{"d_model": 192, "n_kv_head": 4, "norm_place": "pre", "qk_norm": false, "init": "normal", "init_std_down": 0.022, "batch_tokens": 32768}
Each number is 128 + 32 x the weight over its row's rms, rounded and kept within 0 to 255. Layers, rows and columns count from 0. The size above them is the row's rms in percent of the matrix's.

# layer 5 MLP up, 768x192, rms 0.251, rows 642-710, columns 0-47
size [ 99  95 103 100  91  97 110 112  85 103 102  93  96 102 100 104 102 104 108 101 120 110  90 113 105 106  99 106 105  85 100 110  99  99  91  96 106 105  92  98  99  93  96  86 115 106 114  92 116  93  93  95 103 105  88  98 105 104  96 107 103 104  87 107 102 103 105 100  94]
[[164  90 147 118 163 112 108 114 144 174 120 128 161 120  85 128 164  88 126 100 130  96 135 124 125 112 156  78  79 178 112 149 123 150 149 112 143  98 127 148 139  79  77 188  94 150 144  91]
 [170 140 150 111 120 153 158 129 147 110 126 144 156 100  98 178 152 142 157  83 189 139 111 166 148 132  83 131 148 124 120 108 101 119 152 156  77 134 167 151  74 173 146 125 159 101 114 139]
 [137 115 117  81 197 172 131  50 150 132 167 160  79 165  89  70 137 141 107  68 131 148 160  94 144 167  63 105  99 125 158 171 173  98 114 127 113 151 163 185 136 131 161 167  76 119 120 148]
 [184 121  77 190 181 100 128 195 132  48 138 110  54 132 124 141  96 121 181 126 132  98 129 150 132 145  93 102  70  94  93 107  86 138 136 179 111 128 130 146 105 144 123 135 128 122 123  90]
 [157  96 127 104  66 120 130 141 180 128 161 147  93  17 127 161 154 180 109  99 138 112 175 132 122 150 177 122 178 118 104 109 116 147 138 104 123  80 124 123 147 106  91 151 145 101  87 105]
 [ 93 149  93 166 143 137 139 181 132 113 165 109 178 162 159 130 146 142 143  88 154 210  83 145 111 116 121 122 138  90 143  89 129  87 155 137 125 157 143 142 130 163 182 152  74  91 152 232]
 [165 145 164 174 139  69  84 126 164 166 113 102 196 184 171 144 139 105 170 131 128 117 109 110  94  89 105 124 173  90 164 158 112 179 161 141 129 159  76 204 172 124  99 131 136 135 157 178]
 [105 120 121 182 111 146 163 101 124 132 163 138 124 205  63 134  94  93  81 115 107 133  95 183  58 177 132  85 104 126 101 114 130 157 141 135  95  94 103  80 140 122 113 133 119  91 112 113]
 [170  83 144 117 119 116 182 185 152  52 150 144  95 162 121  63  85 135  96  89 148 116 140 108 117 136  82 136 186 119  63 116 187 121 116 144 121 132 116  67 179 157 132  87 170 121  93 119]
 [116 103  96 137 150 112 152 159 118  88  76 130 128 148 138  87 154 107 164 149 134 123 164 146 115 118  30 142 111 103 161  93 121 140 116  59 173 181  93 169 163 158 157 127 161 140 173 143]
 [187 173 180 184  61 156 141  70 110 172 126  90 136 130 128 122 142 127  96 148  97  97 155  92 159 140  90 131 140  98 122 131 137 197 143 171 175 152 117 109 141 162 143 103 157  48 174 110]
 [122 153 102 124  43 115 100 137 233  86 138 137 127  93 108 130 160 161 142 147 125  87  92 142 189 113 159 106 109 125 122 167 133 166 117 149  85 145 130 146 172 107 145 117 143  85 114 144]
 [142 176 156 137 130  74 112 130 102 116 118 122 150 153 104 130  81 113 144 162 165 153 147 121 148 159 158 196 134 119 141 137  89 149 135 129 108 147  69  85  98 140 119 161 125 107 150 198]
 [133 119 154 129  99  94 116 103 180 143 131 139  72 123 103  87 134 128 129 102 131 110 121 112 114 121 154  95 146 139 212 113 182 150  91 124 146 158 139 131 194 146 135 181 120  86 123 123]
 [110 145 115 101 144 133 178 109 166 111 137 164 161 134 130 156  96 143 123 143 122 152  70 113 170 134 119  91  88 109 102 136 142 183 157 126 162 147 166 159 124  73  90 113 112  65  98 103]
 [159 176 160 101 121 112 133 138 122 134 200 164  97 140 144 117 193 133 113 145 143 121 111 135  94 157 116 123  95 113 119 130 105 163 125 101  86 142 114  88 167 142 111  91 124  66  84 158]
 [129 157 175 154 101 114 143 152  98 127 123 130 106 155 102 142  89 115  98 100 118 143  92 130 105 154  58 118 159 102 136 128 179 136 120  94 148 133 147  84 156 108 123 134 126 144 149 155]
 [157 131 114 117 102 149  53 113 155 122 175 142 133 118  91 149 129 143 107 130 121 110 130  91  67 184 106 173 153 103  91 153 116 141 126 149 113 120 164 147  56 119 159 169 144  80 144 182]
 [100 109  97 120 117 151 129  75 128 185 189 105 143 136  95 178 117 128 146 154 166 162  99  99 141 105 143 141 140  80 138 109  72 108 110  85 196  91 132  81 136 138 171 162 132 117 133 188]
 [112  97 110  98 121 138 134 108 142 174 159 106 139 191 117 153 118 136 141 130 101 161 160  95 177  86 166 104 129 114 105 102 105  89 101 164 132 112 127 197 190 166  80 100  98 157 139 172]
 [143 161  89 190  94 114  90  86 155  69 119 160 165 152 111 136  80 138 141 122 109 129 147 156 103 115 120   9 128 230 147 104 164 177 146 142 108 120 148 151 145 131 106 104 179 131  91  60]
 [160 126 131 103 143 123 147 191 108 137 141 125 135 174 111 125 176 125 115 127 179 194 162 115 105 153 118 108 107 119 102 133 104  98 128 105 140 124 133 146 151 152 101 149 141 102 100 100]
 [136 123 162 133 105 100 154 157  93 153 176  93 172 131  86 123 125 181 141 147 133 101 201 122 128 168 124 164 128  79  60 133 137 167  82 110 147 151 115 118 148 126 100 135 167 104 143 135]
 [199 157 123 144 107 129 106 108 145 164  78 123 103 101 127 173 168 136 104 164 121 137 143  92  97 156 122 118 152  79  77 124 174 173 168  82 103 216 109 107 150  97 166  89 154 135 136 152]
 [142 130 123 129  76  69 121 151 168 177 115 142  91 104 128 110 135 180  81 150 138  73  94  89 123 117 119  97 162 117 149 133  96 145 120 154 181 133 102 154 125 112 145 191  94 135 112 165]
 [ 92 196 138 104  88 157 128 164 149 149 136 100  84 138 107 127 122 125  85 107 137 127 156 123 168 122 101 143 105 176 112 206 135 209 129 134 199 160 153 194 158 121 132  67 119  90  93 100]
 [184 117  88 138 148 145 132 146 136 112 153  98 108 168 105 162 174 163 114 120 146 169  99 114 156 239 136  98 148 105 154 120 130 132 122 126 136 136 140 169 187 126  98 157 130 168 119 138]
 [159  61 151 102 136  67  99 148 163 143 124 179  96 169  78 131  97 100 145 143  97  81 171 146  94 183  71 136 136 169 139 192 152  78 136  45 107 163 132 153 124 154 132 124 105  93 123 158]
 [150 109  78 128 129 144  68 127 147  71 124 102 135 110 194 208 107 146 152 122  93  99 100 125 113  89 120 129 102 132 112 140 199 123 101  96 183 157 132 102  86 118  91 114 171 160 134 107]
 [106 122 145 106 163 133 114 128 100 184 110 176 106 141 130 121  22 134 110 128 149 164  92 103 108 152 136  92 126  89 152 128 110 141 135 181 121  91  94 164 158 136  89 127 166 133 114 138]
 [155  93 124 116 123 120 116  96  70 133 100 160 172 131  63  87  72 134 112 107 191 116 101 126 159 123 158 134 141 111 131 149 166 115 101 210 111 121 159 122 140 129  86 127 123 193 184 173]
 [112 124  95 134  89 113  91 227 115 135 137 128 139 103 160  84 131 159 171 108 126 119  93 127 171 116 192 183  76 122  61 180 141 182  85 185 152 157 100 118 125 166 124 136 188 113 156 143]
 [115 133  78 119 105 110 147 114 176 176 129 170 157 166 163 126 157  86 102 164 161 159 102 116 161  77 150 108 146 189  74  82 162 100 140 137 122  69 105  83 178 162 104 137 182 157  63 122]
 [ 84 140 135 135 162 158  93 180 149 153 127 116  92  93 135 112 130 104  87 107  96 117 141 148 131 130 122 112 147 130 116 137 146 203 194 137 119 175 184  82 149  85 129 170 157 102 153 142]
 [100 145 141 156 130 155 130  95  76  69 193 166 123 171  71 150 130 210 139 164 161 137 120 156  83  76 101  83 131 138 111 170 175 163 152 120  97  97 172 121  73 154 146 155 113 129  99 131]
 [115  98  78 154 232  93 138 169 137 145  84 142  96 123 104 162 124  81 151 112 163 166  71 130 124 150 113 154 157  89 165 107 142 129 141  96 100 110 125 149 135 130  58 128 116 123 155 255]
 [132  85 159 188 137  89 165 108  86 113  60 162 142  76  96 169 123 162 128 115 182 126 118  94 123  86 131  60 163 134 192  93 122 133  88 126 123  81 154 143 121 134  92 117 122 217 139 140]
 [124 147 105 143 134 141  94 119 170 109 161  83 106 155 148 191  54 146 157 141 150 101 113 163 121 194 154 157 165  92 114 138  53 220 110 129 195 137 133 177 125 132 147 151 130  85 100 126]
 [ 73 179 151  83 142 183 137 104  85 141 101 144 201 177 164 161 160  54 141 109  95 131 150 129 139 139 132 127 184  58 112 114 130 118 158 151 100  95 213 128 139  86 108  84  80 107 213 159]
 [100 149 145 142 121 143 156 122 117 100 118 151 137  94 115 154 153 156  98 202 150 103 160 137 100 150 118 158 195 100  84 151 152 163 129  88 111 100 158 124 145 129 108 134 187 102 160 116]
 [187 112 128 144 120 131 170 147 118 103 144 170 136 115  88 161 117 137 128  83 109 136 160 106 154 103  90 185  56 153 179 132 145 208 100 129 128 165 112 162 117 120 150 173 171 106 120 143]
 [121 140 144 103 171  96 146 137 136 151 169 135 137 120 149 121 175 143 144 109 109  97  70 147 150 139 199 152 104 137 196 106 119 106 128 117 130 103 132 151 129  68 114 188 118 148 136 159]
 [ 99 165  87 132 109 133  97 104 165 141 124 182 124 161  94  87 191 170 111  89 105 110 129 152 107 178 124 117 161 124 101 203  92 128 164 152  95 175  92 147 136  88 115  99 103  88 137 113]
 [ 95 155 128 118 190 146  98 177 146  74 103  92 139 119  99 120 117  48 171 135 128 134 160  92 117 105  98 104 142 117 159 151 150 139 160 153 139  81  96 133 159 163 108 123 170 135  83 120]
 [103 134 104 102  45 118 171 109 137 178 137 108 144 133 114 111 162 117 165 150 109 126 133 204 105 119  96  92 150  94 183 142 104  66 137 138  91 138 238 123 147 112 177 144 136  96 127 121]
 [137  81 115 175 105 106 189 117  61 124 125 160 107 169 183 162 129 123 124 106 129 133 164 169 115 188  97 112 134 144 131 146  97 115 117 138  95 116 145 129 119 102 117 114 205 160 175 109]
 [173  92 152 117 105 156 154 142 152 155 157 143 128 127 154  71 111 125  77 156  88 134  74 112 163 162  91  85 108 138  72 124 153 109 161 156  95 145 137 181 118 113 122 101 159 150 108  57]
 [ 72 115 154 134 126 123 121 131 116 146  95 159 130 116 151  78 154 122 123 164 158  76 151 117 118  91 162  80  94 108 159 108 103 115  95  64 198 115 155 107 104 124 124 116 133 119 127 106]
 [147 120 132 165 164 151 105 171 118  90 180  89 144 153 153 157 144 132 105  80 104 134 103  57  94 133 173 142  98  87 104 162  99 148  96 104 220  58 110 122  95 114 127 255 133 112 120  77]
 [116 194 113 130 104 128 169  75 144 131 109  95 163 115  96  98 161 172  98 125 140 129 144 121 103 219 102  96 186 142 112 224 127 154 117 140  78 109 153 132 109 108 153 114 142 154 149 141]
 [210 131  67 131 167  79 123 113 115 109 128 155  99 134 120 112 125  79 132 134 147 112 156  69 139 144 191 127 157 172 157 118 176 146 127 141 140 154 124 129 111 186 172 141  97 200 148 125]
 [114 116 174 144 164 113 138 109  87 101 104 135 128 174 142 131 109 128  74  65 196 100 137 131 107 158  77 110 112 128 120 127 119 110 107 173 172 154 125 127 123  92  58 127 182  91 100 109]
 [ 95 126 151 103  73  97 148 137  92 137 157 161 130 190 101 182 135 179 134 150 156  96  81 123 125  97  95 140  83 122 117  60  89 147 153  92 141 164 132 137 148 134 169 132 153  73 125 147]
 [108  71 140 172 203 111  74 140 149 153 138  71 177 119 123  99 121  98 164 121 123 110 120 135 172 151 174 114 167  94 107  94 126  93 154  65 105  80 166 115 126 105 141 163 133 105 123 115]
 [127 137 145 121  94 164 184 155 138 143 109 148 111 119  74 203 176 109 188 114 120  93 127 126 165 136  94  86 148 129 151 143 134 107 165 121 151 201 135  94 181 181 102  94 144 102 195 124]
 [118  82 163 116 144 144 116 121  93 117 122 108 180  86 105 112  68 121 114 111  92 176 153  82 169 115 116 137 119  72 182  98 111 152 104 174 116 117 160 123  97 144 157 168 179 116 149 165]
 [ 74 111 139 118 114 114  66 149 148 145 132 183  95 147  97 173 138 120 138 137 129 152 123 187 108 130 181 114 157 108 108  76 121  76 148  69 166 128  72 158  84 140 119 169 128  59 102 138]
 [130 102 101 149  27 121 120 186  90  66 123 103 126 144 145  90 161 154 141 124 148  96 125 146  75 131 141 105 119 127 151 128 136 123 173 149 106 144 134 115  88 139 137 159 116 108 108 171]
 [129 102 140 123  81 143 144 156 131 143 106 125 123 134 142 101  47 196 144 110 158  35 148 105 103 151  99 124  93  88 129 132 133 122  69 152 125 171 187 106 143  92 123 161 168  91 148 215]
 [168 166 126  68  97 137 116 154 132  87  98 132 112 176 131 200 160 130 184 140 121  91 117  51  99  98 136 150 104 121 118 135  96 114  90 150 166  85 136 126 118 150 132 175 114 143 109 147]
 [ 90 144 131 129 134 133 106  49  87 144 147 117  86 148 145  91 125 118  78 167 162 137 123 102 136 153 111 122 126 132 104 173 120 127 170 167  64 100 125 180 200 108 108 174 140 137 114 154]
 [162 139 120  84 169 111 172 120 157 135 152 131 128  85 140 180  98 155  84 173  80 108 155 158 117 154 129 118 130 183  66 164 140 173  43 153 116 139 104 166 136 108 109 105 141 141 121  99]
 [187 101 186 109 162 136 118 112 103  79 122 102 145 124 143 124 180 173 201 156 156 187 102 133 157  95  81 149 126  80 125 161 135 177 116 122 111 125 125 160 175 171 143 108 160 100 129 118]
 [ 90 151 138 149 130 117  37 159 133 133 143  64 104 131 141 228 106 109 131 118 110 117 109 154 115 159 177 101 131  92 141 122 101 161 112 146 122 135 173 139 107  96 111 112 164 124 168 106]
 [124  95 150 128 102  55  90 178 169 132  94  68 148 160 115 132 168 165  86 138  95 130  85 113 161 173 138 127 110 157 108 139 134 140 154 157 125  66  91 113 109 156 148 158 212 111 102 173]
 [106 123 165 136 185 148  76 156 186 176 137  70 152 118  81 109 134  91 105 121 101  87 114 161  81 148 120 143 150 109 116  69 109 142 171 114 123 126 124  99 135  86 143  89  85 169  75 123]
 [ 90 165  86 145 191 165  85 161 107 112 100 108 187 121 147 122 136 126  69 114 132 102 145 132 166 154 180 128 139 104 134 114  89 128 183 124 103 146 119 149  97 121 104 147 104 130 107  52]
 [172 155 154  88  89 121 163 158 158 146 119 153 162 125 122 156 198  85 160 173 157 168 153 130 148 147 114 137 125 155 108 113 141 136  90  86  58 127 129  99 183 140 134 105 189  90 127  97]
 [178 125 100 128 140  96 132  71 122 159  62 153 146 118 151 134 120  93 121 104 113 121 100 136 171  43 166 159 120 126 155 127  91 143 107 203 118 169 118 143 158 127 118 150 151 116 122 144]]
# layer 5 MLP down (transposed), 768x192, rms 0.231, rows 642-710, columns 0-47
size [104  94  94 107  91 101 121 107  86 112 100  99  96 101 112  97 118 104  91  81 111 102  88 118  98 102 104  84 107  90 112 106  96  99  98  98  98 116 107  89 100  92  98  91 110 103 111 104 102  95  96  90 100 103  87  96  99 103 101  97  95  91  96 105  99 113 112 102 106]
[[107 146  93  83 137 163 125 154 190 148 152  97 109  68 106 115 118  86  88 114  86 128 126 116 137 118  96  74 167 113  97 145 126 136  82 206 150 142 162 140  92 143 170 103 107 190 136 123]
 [ 73 106 167  93 144 112 125 123  73 104 120 157 152 150 131  93 117 105 126 112  55  95  89 139 108  87 114 185 126  55 175  78 133 176 148 173  97 145 144 109 145  97 153 170  81 176 176 170]
 [158 149 153 187 134 138 117 104 120  97 162 126 138 119  87 208 127  97 148 114 168 179 112 100 168  86 111 150 155 138 124 106  99 113 164 153 140 159 182 114  99 142  59 129 109 120 102  81]
 [134  62 111 174 151 120 137 117 165 146 138 185 112 128 121 157  57 131  69  98 105  87 108 113 166 103 134  85 107 125 154 132 103 153 119 124 122 127 138 124 108 168  68 110 117 101  64 117]
 [108 149 192 114 132 100 166 107 147  62 162 189 139 153  96  76 150 117 136 164 121 137 144  64 141 172 110 128 107 167 123 157 142 132  73 211 177 131 152 112  88 157 155  83  78 106 114 111]
 [ 53 104 122 122 118 112 152 117  99 136 129 141 141 135  66  89 125 132 137 166  91  94 158 133 124 125 104 130  86 136 139 210  96 132 115 126 110 120 185  61  95 153 130 131  74 167  96 140]
 [104  97 154  99  96 120 124 124 129 184 186 153 211 138 143 104  80 118 126 150 103 132 103 143 182  90 137 107 137  32 120 143 161 119  44 106 140 119 139 159  81 102 121  65 138 144  65 175]
 [125 101 129 125 166 168 141 132 114  97 120  64 119 116 131 178  89 169 138 121 108 109 151 126 110 143 129 117 151 119 131 132 123 131 192 160  94 165 124 140 169 117 108 104  81 115 121 167]
 [128  82 157 161 166 117  45 114 136 170 125 141 132 123 107 106 139 110 160 109  65 158 129 132  97  91 188 136 118 171 177 132 114 113 157  75 101  91 158 114 127 158 205 122  71 141 171 178]
 [120  86 131  85  95  92 113  75 133 128 164 118 145 142 170 138 159 206 170 113  98 174 155 126 129 178 149 162  78  87 131 140 115 132  60 124 182 161 131  95 154 157 138 175  84  72 115 122]
 [117 137  71 111  85 116 111 168 157  60 154 173 125 140 148 144  96 138 130 104 136 177 114 116 174 102 137 159 103 121 147 141  95  90 131  99 143 107 178 172  85 102 150  85 106 166 111 176]
 [161 131  97 165 105 142 141 118 117 129 136 110 108 126  95  85 123 177 161 117 143 107 166 174 119  87 143 139 151  96 125  84 185 159 116 153 171 112 153 128 134 185 124 177 146 118  99 118]
 [147 120 150 132 103  79 110  98 108  97 111 170 122 135 108 134 166 136 121 125 169 122 131 146 199 117 179 120 141  76 145 144 134 103 162  84 152 104  94 120 195 106 155 129 159  86 196 143]
 [148  93 105 162  54 133 116  92 102 102  99 177 163  79 146 138  97 182 158 111  96 136 172 176 128 141 136 161 124  49 124  94 143 131 100 161 186  83 174  90 138  85 121 121 131 145 104 157]
 [113  83 140 142 193 173  80 135 150 135 148  80 160 157 116 185 170  70 108 159 114 137 129 152 128 130 131 130 133  66  51 113 103  87  89 137 132 106 178 107 127  97 148 121 112  87 115 105]
 [143 113 136 213 170 154 201 111 102 136 102 156  94 111  98 132 168 157 143  87 143 115 112  73 141 141 128 140 168  79 149 153 116 118 198  93 151 147 106 150  40 170 110  91 158 163 160 178]
 [195 126 187 202 136 122 157 116  98 137 180  87 137 119 137 164 113 126 169  97 113 106 125 142 116 146  66 153 155 132 135 120 112 139 102 124 131 119 155 182 166 137 115 182 102 100  95  79]
 [141 117 134 157 129 177 152  92 120 130 190  72 121  96 144 180 124  73 174 135 158 139 130 145 116 106 145 153 183  83 109  66 128 155 110 141 147  80  89 154 141 170 115 112  72 157 116 112]
 [154  99 184  88 118 121 114 109  93 155  98 126 163 157 158 149 119 115 211 138 109 160  76 114 142 205 137 124 170 126  88 150 108 167 161 103 115 110 145  60 101 146 146 120 123 189 115 172]
 [135 142  63 132  75 139 204 107 116 112 139 189  79 156 142 181 152  93 134 130 100 137 177 105 178 127  85 138  54 157 128 122 115 173 148 134 124  72 100  41 138 122 150 130  73 129 120 118]
 [118  98  74  85 133 126 133 117 117 110 145  75 166 191 172 165 153 133 150  60  99 149 155 129 129 147 111 133 127  89 187 187 145 118  90 134 135 118 143 202 141 163 154 146 120 154  88 135]
 [193 138 136 120 175 118 143 136  68 110 114 100 105  74 134 113 107  75 124 137 113 110  88  97 154 112 154 157 167 174 143  96 183 150 136 120 154 146 101 116 116 171 191 110  56 171 182 103]
 [127 151 208 136 121 154 165 140 169 106 123 167 156  75 144  89 117 101 100 113 165 129 129 137 151 149 119 152 145 134  93 121 130  65  99 184 145 146 134 125 111 125 158 116 109 134 239 148]
 [154  65 154 114 191  58 126 150 116 123  87 118 106 159  79 148 119 135 215 139  75 124 111 138 107 143 145 162 139  93 102 156 126 163 109 142 114  91  66 127 137 118 121 171 113 158 101 117]
 [140  57 113 135  99  75 163 138 161 143 132 186 145  80 153 150 144 155 165 164 116 157 109 136 107  81 151 130 133 129 173 118 182 152 114 118 138 123 132 133 114  80 143  82  85 112 135 148]
 [119 106 100 106  96  98 121 134 136 149  92 152 185 144 129 134 157  92  87 196 108  97  85 132 155  96 107 128  96 156 129 111 188 141 112 108 197 108 115 134 143 130 141 144 115 137 187 135]
 [121 157 159 153 114 140 131 139 161 109  66 138  81 103 114 110 141 156  73 177 153 111 139 156 125 106 165 167 144 133 204 109 168 136 129 154 176  99  80 158 167 113 145 149  69  66 128 104]
 [ 77 153 128 177 160 167 120 135 148 113 150 144 145 101 134 133 108 158 125 110 108 166 158 115 115 112 168  96 128 135 177 155  69 171 198 158  82 172 204 162  73 129  81 155 131 113 112 143]
 [ 94 148 147 139 102 134 124 107  77  79 109 149 148  88 151 131  98  98 122 120 122 131  85 141 139 100 148 166 118 112 144  89 188 125 101 110  84 102 143 118 144 117 172 122 155 159 112 230]
 [126 162 131 131 110 134 145  83 166 168  94 124 102 145 136 105 116 149 128 104 127 152 183 103  17 113 116 100  98  95 146  85 151 146  57 164 160 103 133  90 145 125 149  94 107 151 133  99]
 [123 147 147 133 183  82 124 129 127 117  83 113 156  64 147 136 113 188 163 154 118  71 168 119 115 190 160 160 130 158  65 169 144 145 166  67 104 165  76 136  92 154  87 113 137 145 114 108]
 [ 57 146 183  97 148 113  43 111 139 142 172 125 155 132  97 110 197 129 118 118 117  60 144 186 168 100 154 201  82 182 141 164 106 195 108 112 143 161 181 158 120 154 157  99 170 113 114 189]
 [172 144 136 102 107 166 121 112 146 140 165 110  99 100  80  80 127  82 143 149 122 175 151 118 147 106 167 156 122 147 156 137 130 139 144 127 128 125 112 118 141 115 126 171  98 132 165 131]
 [114  62 119 101 144  87  93 146 167 136 133 169 171 140 194 141 101 147 116 119  80 113 125  95 135 142 115 177 138 149 101 150 123 139 118 121  92 135 135 108 119 130  70 185 112 115 135 158]
 [ 98 148 111 159 147 146  91 101 175 132 147  74 137 112 151  80 204 152  86  83 159  99 160  43 124 115 137 107 126 113 108 143  92 179  98 173 156 133 136  11 163 116 114 144 130 125 149 137]
 [136 109 138 128 133 151 129 181 140 169  71 150 104  77 160 182  83  94 148 130  76 107 128 113 118  94 164 124 106  87  92 148  94 119 104 165 131 113  95 104 207 100 144  90 188 127 149  73]
 [130 101 130 174 139 149 129 122 107 180  68 147 115 151 131 135 152 170 115 101  96  89 161  95 140 116  62  93 127 196 149 137 110 151  86 123 166 144 148 110 135 131 119 197 113 108 142 140]
 [137 146 128 136 146  90 152 140 140 157  87  86 167 126 149  69 151 121 133 101 110 128  99 152 106 221 179 141 114 140 159 173 127 100  64 162 170 122 185 129 165 171 158 142 129 134  67 167]
 [110  86 163 168 150  84 150 182 206 120 133 161 163 140  69  85 119 148 134 112 191 112 156 131 140 116 138 145 116 147 122 130 131 166 135 113 137 111  94 130 107 112 112  81 210 138  94 160]
 [128 111 155  54 145 179 106  79 134 149  98 167 181 114 148 113  96 162 143  75 159 106  81 159 122 133 144 177 141 120 144 128 130 114 146 130 142 180 126 104 112 113 127 138  69 200 117  71]
 [107 186 162 100 136 112 128 173 133  79 118 124 136 125 157  86 159 132 200 126 110 154 115 153 126 139 117 125 118 162 115 100 167  86 130 128 128 140 123 163  69 139 138  83  96  60 137 176]
 [ 81  72 139 114  86 161 136 151 121 109 108 136 105 178  78  86 149 159 105 166 157 174 159  76 134 192 120  72 103 106 122  81 111  95 162  68  88  96 148 146 122 140 135 115 151 133  94 107]
 [123 137 117 107 149 107  69 140  73 134 145 133 150 181 133 121 166 184 166 145  80 141 114 153 167 141 155  78 138 145 194 138 192 110 118 121 104 133  98 170 123 161 129 113 181 110 191  92]
 [121  91 162 150 134 116  88 182 141 135  81 168 126 119 156 114 120 112 219 129 158 125 134 177 101 120 145  95 160  96 111 119 104  96 135 157 183 153 139  88 184  97 188 118 169 103 118  88]
 [ 95  98 115 121  84 138 111 129 100  90 146  90 134  81 182 169 143 172  53 107  79 141 125 119  85 122 147 141 160  59 141 161 169 139 139 100 141  94 127 185 183 159  97  71 120 120 178 143]
 [126 110  97 112 103  81 119  67 152 150 144 136 159 169 164 141  58 149 161 117 158  86 137 104 103 105  96  90  89 130 129 133  68 171 186  95 171  93  83 115 125 127  33 171 117  67 155 154]
 [137  72 166 100 123 135  86 125 166 118 154 105 135 127 126  92  93  97 100 161 139 132 152 151 106 138 115 134 132 102 110 177  90  74 155 175 174 159 109  67 116 130  65  78 124  97 146 113]
 [140  67  89 113 149 167  87  83 109 147 135 146 150 116 171 117 110 153 126 153 149 152  93 111 126 134 123 165 117 132 139 111 112 144 101  92 134 105  92 172 151  85 159 141 132 152 141 133]
 [ 95 119 124 133 151 195 132 162 140 161  76 178 129 124 143  93 123  82 147 140 163 123 177 143 163 102 109 131 148 184 143 129 192 166 123 145 163 168 156 162 131 151 145  98 207 108 139 168]
 [183 112 118 103 132 108 105 109 125 115 121 118 116 114 116 164 125  91 183 109 175 112 251 132 100  93 101 142 150  96 139  99 115 102 152 150 118 128  71 139 101 112 173 113 132 106 182 100]
 [136 126 166 106  88 143  87 119 128 150 104 127 122 156 206 132 202  72 197 200 168 139 118 159 162 136  97 184  89  80 128 129 105  69 135 116 168  90 129 115 115 141 155 116 136 125 121 103]
 [129 119 163 175  80  99 157 114 134 125 123 131 140 133 105  85 132 124  84  85 108 124 105  59 123 143 139 113  65 132 125 111 136 176  68 187 179 114 196 118 143 134 147  52 103 158 127 103]
 [207 191  80 100  84 115 122  72 174  98 122 102 132 161 110 143 134 128 146 128 140 110  81 137 111  79 117 111  85 114 129 120  96 156 117 122 115 123 126  75 170 121 157  81 163 120 128 137]
 [133 147 156 150 121 116 114 126 144 142 101  99 194 130 111 152 143 108 111 132 121 128 205 114 122  91 119 137 133  92  88  74 135 113 169 183  84 105 100 149 126 142 120 143  99 141 154 100]
 [102 100 158 107 133  41 148 105 171 164 111  92 164 173 173 121 139 165 146  93 144 142 146 149  62 173 116 158 116 125 123 126 128 102 136 130 142 105 109 159 193 106 104 107 112 111 127 162]
 [152  99 132 139 157 173 161   5  64 157 111 129  51 138  75 121 148 196  93 105 151 116 126 131 121 124 155 145 112  92 123 125 159  99 126 122 117 130 130  66 141  77 123 181  95 171 154 171]
 [194 179 110 136 174 123 165  88 107 125  87 129 187 136 112 139 168 103 120 108  79 122  64 103 122 155 172 178 147 153 105 126 129 143 142  95 125 147 109 141  97 199 181 141 133 150 118  43]
 [ 93 143 130 115 151 105 147 134 127 111 158 136 125 121 129 110 171 119 127  91  94 181 146 190  70 198 128 196 125  69 136 102 130 164 124 144 123 116 166 128 152 177 166  83 120 119  64 171]
 [150 149 123 153 167 141 136 130 124 156  94 184 161  31 143  86 127 118 134 141 163 134 114 112 122 103  89 119 172  86 145 114 143  90  95 131 128 157  98 101 164 169 101 109 168 127 178 103]
 [192 142 125 119  78 123 138  91 139  80 125 135 209 142 128 170  90 170 125 109 133  79 142  74 103 199  93 128 112 139 155  82  78 107 116 148 101  97 136 119  64 123 107 120  51 165 169 129]
 [154  51 171 130 162 134 176  47 125 145 125 147 122 158 163 151 144 192 143 145 157  93  88  26 109 151 135 105  87  77 138  75 165  86 161  91 131 139  99 120 146 117 159  98 131 152 111 109]
 [ 85 106 129  75 150  94 113 116 186 124 161 186 138  61 115 118 138 110 175 119 178 138 104 155 130 120 123  99 141 190 131 146 175  97 138 105 181 104 173 160 119 171 104 113  85 111 142 102]
 [113 129 125 117 134  90 135 201 131  92 169 165 156 158  71 161 156  94 168 159 170 161 130 144 134 161 126 153 189 158 119 123 141 163  75 144 190  48 117  90 117 170 134 110 114  71 164 115]
 [155 143 161 115 128 125 188 103 134 125 137 140 149 101 175 111 146 153 128 131 209 197 103 146 141 170 164 104 109 125 126 136 192  65 114  91 128  98 128 122 118 116 166 141 148 117  93 255]
 [ 91 158 195 145 117 100 103  80 137 122 108 134 122 163  88 170 135 103 167 128 152 132 198  90 169 130 164 190 135 107 101 155 167 183 123 112 132 106 142 109 110 155 150 181 173 135 101 186]
 [163  94 117  91 159 132 107 118 132 139  87 106 122 170 116 212 139 104 165  85 139 163 117 165 152 121  84 164 130 111 101 134 117 121  90  71 129 126 109 119 149 107  84 176  86 172 124  79]
 [145 149 111  62 153  54  93 142 167 103 113 135 113 122 156  59 101 151  79 105  92 148 124 112 125 137 155 162 127 161 216 108 102 110 165 141 122 124  93 147 137 148  99 107 122  62 103  63]
 [114 109  85 106 104  57 160 100 144 118 171 124 108 140 118 136  86 187 113 128 163 126 148 128 133 130 109 162 104 146 146  84 129  81 156 159 146 127 118 140 127 108  75 130 137 154 150 127]
 [130  92 116  92  94 136 115 135 189 123 120 115 120  94 139 123 141 136 147  71 175 150 159 121 124 171  35 153 108 118 108 112 120  92 110 118 215 175 133 115 135 177 140 125 128 154 144 138]]